Weights of a small GPT-style language model, trained from scratch on English Wikipedia: 12 layers.
Each number is 500 + 40 x the weight over its row's rms, rounded and kept within 0 to 999. Layers, rows and columns count from 0. Numbers have three digits each. The size before them is the row's rms in percent of the matrix's.

# q: layer 4 attention query, 64x64, rms 0.309, rows 0-13,32-44, columns 0-63
# k: layer 4 attention key, 32x64, rms 0.303, rows 0-12, columns 0-63
q0 100:550526447517440539409479456533560483565510469596493525460545524446529523462497438559496453472525451513520499543576485573493540461474514521550536506475440487557508464527487522518492555508532500
q32 090:517507475495405615488454500488504472488504497520462520514583486511593487561460484525506510446540449504536471468515591570479553546462468474474485429441506487503464429489520539519490506498498523
k0 100:555482421541460499428508475449445530559496491541473517529425459529519472467508433517515483449563448537569508410489541524519539549491515487540462507473442462468441514449455498562510517528515521
q1 079:480494491446532430610520535484473564511457503512572498482430493489434489462483572520509517509428515436490511537452450485494437495505563492425522515494546533500578545560465470480484505513520521
q33 062:450444555478613484597522515581492509494521495428500495512451514535488529453484528440521541527476547476485547487492453434533451474537489508503500495468565517491535552533442466448553501469513446
k1 118:523476524487531482585525562515492488449494526395560464483562465488448559517517595468457563517467569462477455551519450521489501533512499481500530475522528554487543527464577528471499505441529520
q2 081:520594502457572462537493519584556448469403464517485515538497480555513520524554545541556529481467580480492519500559505486455482520482460444470505506566471505502465522460478544488479437496439480
q34 084:450508463469523508528583501502485505507542500402597485480508484447470499460480455495494494525403542413505498527465398547465480533510555517512485500511477514487521573559493523460470500574483498
k2 098:478490614482500498561485560467486519458516482453567484523494519528432503460449556466474493567552496498421525536421564494504494481480448494514541515472534517470536543508538503430588533505464485
q3 096:528454540539513507504442483490511503503554450421534527537547481468417503428546473396454481509560527492580478474494530476501476450500470490458489458526531447501476461488419481468479453566448498
q35 089:503550537444495464549485472539556511517523443480555527545509532514540515602490534445506461514448498487536507463517453411453499513495454517446464492457503525522505503489524519507571388487560575
k3 094:517518547428481472510494503491508501531468509523542463439524557637466428502458461564505507508476492489502486431497518581482528538583465519512496525483447587534484478480525496478518528571460530
q4 083:483474526484448553553446492596502494476565545428501550537504426533516533513481476481467520596518583505402512477526481501533488556474493533506548468508504545499481518517537454521468582521526523
q36 097:506503461463524440508516485452517557540493451511488471478443573494517422526598523444461530456472528466554539448527490524470445436448473517513528543437512480508564533485524410475556472490513528
k4 097:441507472476464447518501486588461469483443439505491505559402448436538513577521508534524481525476529515509506526513574485500540446468537492518561538545510473513458453406480496572535518489482519
q5 078:436463459520457532478484517400518535568481496539474432455453552459460485466505455494492473475517539516486461441484530543522520521519471508475391541486524493462484499402536546522579497548497471
q37 085:555522515556504541468489532484426526515482441513500491458481438462487477479468483513521469395490438541476457482477530529608523500424587509531553445508529511500463489522524454467412495509514473
k5 087:547467490445491531508518455492486471471540486543498472524453458526535561578518493551450509563544493560509517461511539476422485534496477539528477493475441484426496569456554489554456505562563586
q6 099:499425507403545491468481528451461470473493531530473458466528501520494548478492526485528491490490484546421467489459541457494468515483571485634498498567461426538466516477418530477530456497479491
q38 116:541574543484476541522508427522463498495460462489556500472552567496500419548510431489485525496494484471439500552409508490572496532486513502472543487533479550459496451504501501546553456461396461
k6 095:483458431508457542433506506446477529513489481549467537533495559556578499498505501582541483432578460493550502431523538480543510539516451533467493498495472561488521484443473421582497513536520512
q7 113:466492498475512467552444499470401482391503494492533590445474436486505476478451540466494551506498513460543454485495451462511535493531523455553570509495519580480557489482568507471481531535486448
q39 099:405514487515493463528488509553477487522474560440504504513538530572431480530460488459535581481453521447439554499525479452520476558484562531538479448574506527499475588498471433529518460477485515
k7 125:529551545482498469549474512568499462426538565495565510475553466503490565495497533466475531529425568491452502532542440518474470545522485484487601462453551558465574493476475502477496514439500532
q8 112:513566514531551468525534492482447448561533506522488453540458518477457475467487472486485508469432561453389513541575497449466471478518500483495561481496519521433480449516503506566438559509436447
q40 102:482542524466490465514528509566571442446482471481527568546487528515450560460489476521552488502485462468549540522481540521437429467479428467504445513478538463584483432458472531486477469493413530
k8 081:526571485472507440508492482517491463501506494478515470467511474459501520485530590423520532522474496406467549543513507525462495503559460532454548490432536540461518567540455553506516428393533471
q9 130:497474508490557494537429517477489431460421532540547493475528507504422487469520478413522461545467474473516473485498498457553500548435557468481517426500499531556560554492423483537528543516424486
q41 121:494458494474479483506428456557428463436493485461596496580468477542485501496509489401482496534490542449572511500546547505531475544462439486468483523493478543462540515528490453497474512535401492
k9 112:550475443523464505486492430551515470563496517501482448454499501505521411512495383517502465433527459526526502435528541461510508424488452456498553509419479471542500573490437471501484509474472526
q10 142:455550404494508533443485504503535551563579465484458565559456507562526497512448468511525537515488543499576478478509512559435497547558528499536462525553482489507446480464538538463566445509491486
q42 151:496471454533515526432558549472531500547567468573455485563535521474554545564526480530538522521498511553521530430494488478469480487541558459521592502435491485507487455492537544493483570554548447
k10 105:472427520477516560461473404517401459492435499518452501442495488463506480446488400550497472427519445457547535544537508515511478492491463532540431488491460533476497514516473423507504530530493503
q11 114:510447444479503572413549469461547550480545533521494524517560472482569531521523493587498517551489512532465537475401566553480559536472521507453459510492507484463425444505549505466502475499504493
q43 119:522558402482524510441488563531453464528512452535475562579475490515516553461498434526475397485473520500477465439557516496463463454532480502485408494537477438461556481511537512495519519482489490
k11 110:475461465562446468512500555523549493548515543462559546502515572506496540536485550477463487580482530487516503543570486587388510490484461528447539559494489479598528482482523523491512527486528496
q12 102:446483504519507526498442524532475498439516509465551480499471485495477495561515576548544501552592504466581567502539570525442471565546575537507478477461467541519465490475488516475511475581434521
q44 131:540491496504515550579533475453502549449445525516517415444546477537424439495420524481521491481567463518492464502488470462576469496513537443469548473501509509472514488491501536468551538463393512
k12 091:521478487541545525441479482446530453534472512495472539492511357493466469539497537486468505502600517552455506553481518459513498505506546457480479546567502513612477478517436470492478472523493448
q13 106:499597554472451489485462500469495529504520473533452447477485504544528436506484497528503449483553461533457494575565514508522452520613460487478477449484549481497491473507551451513579590459509475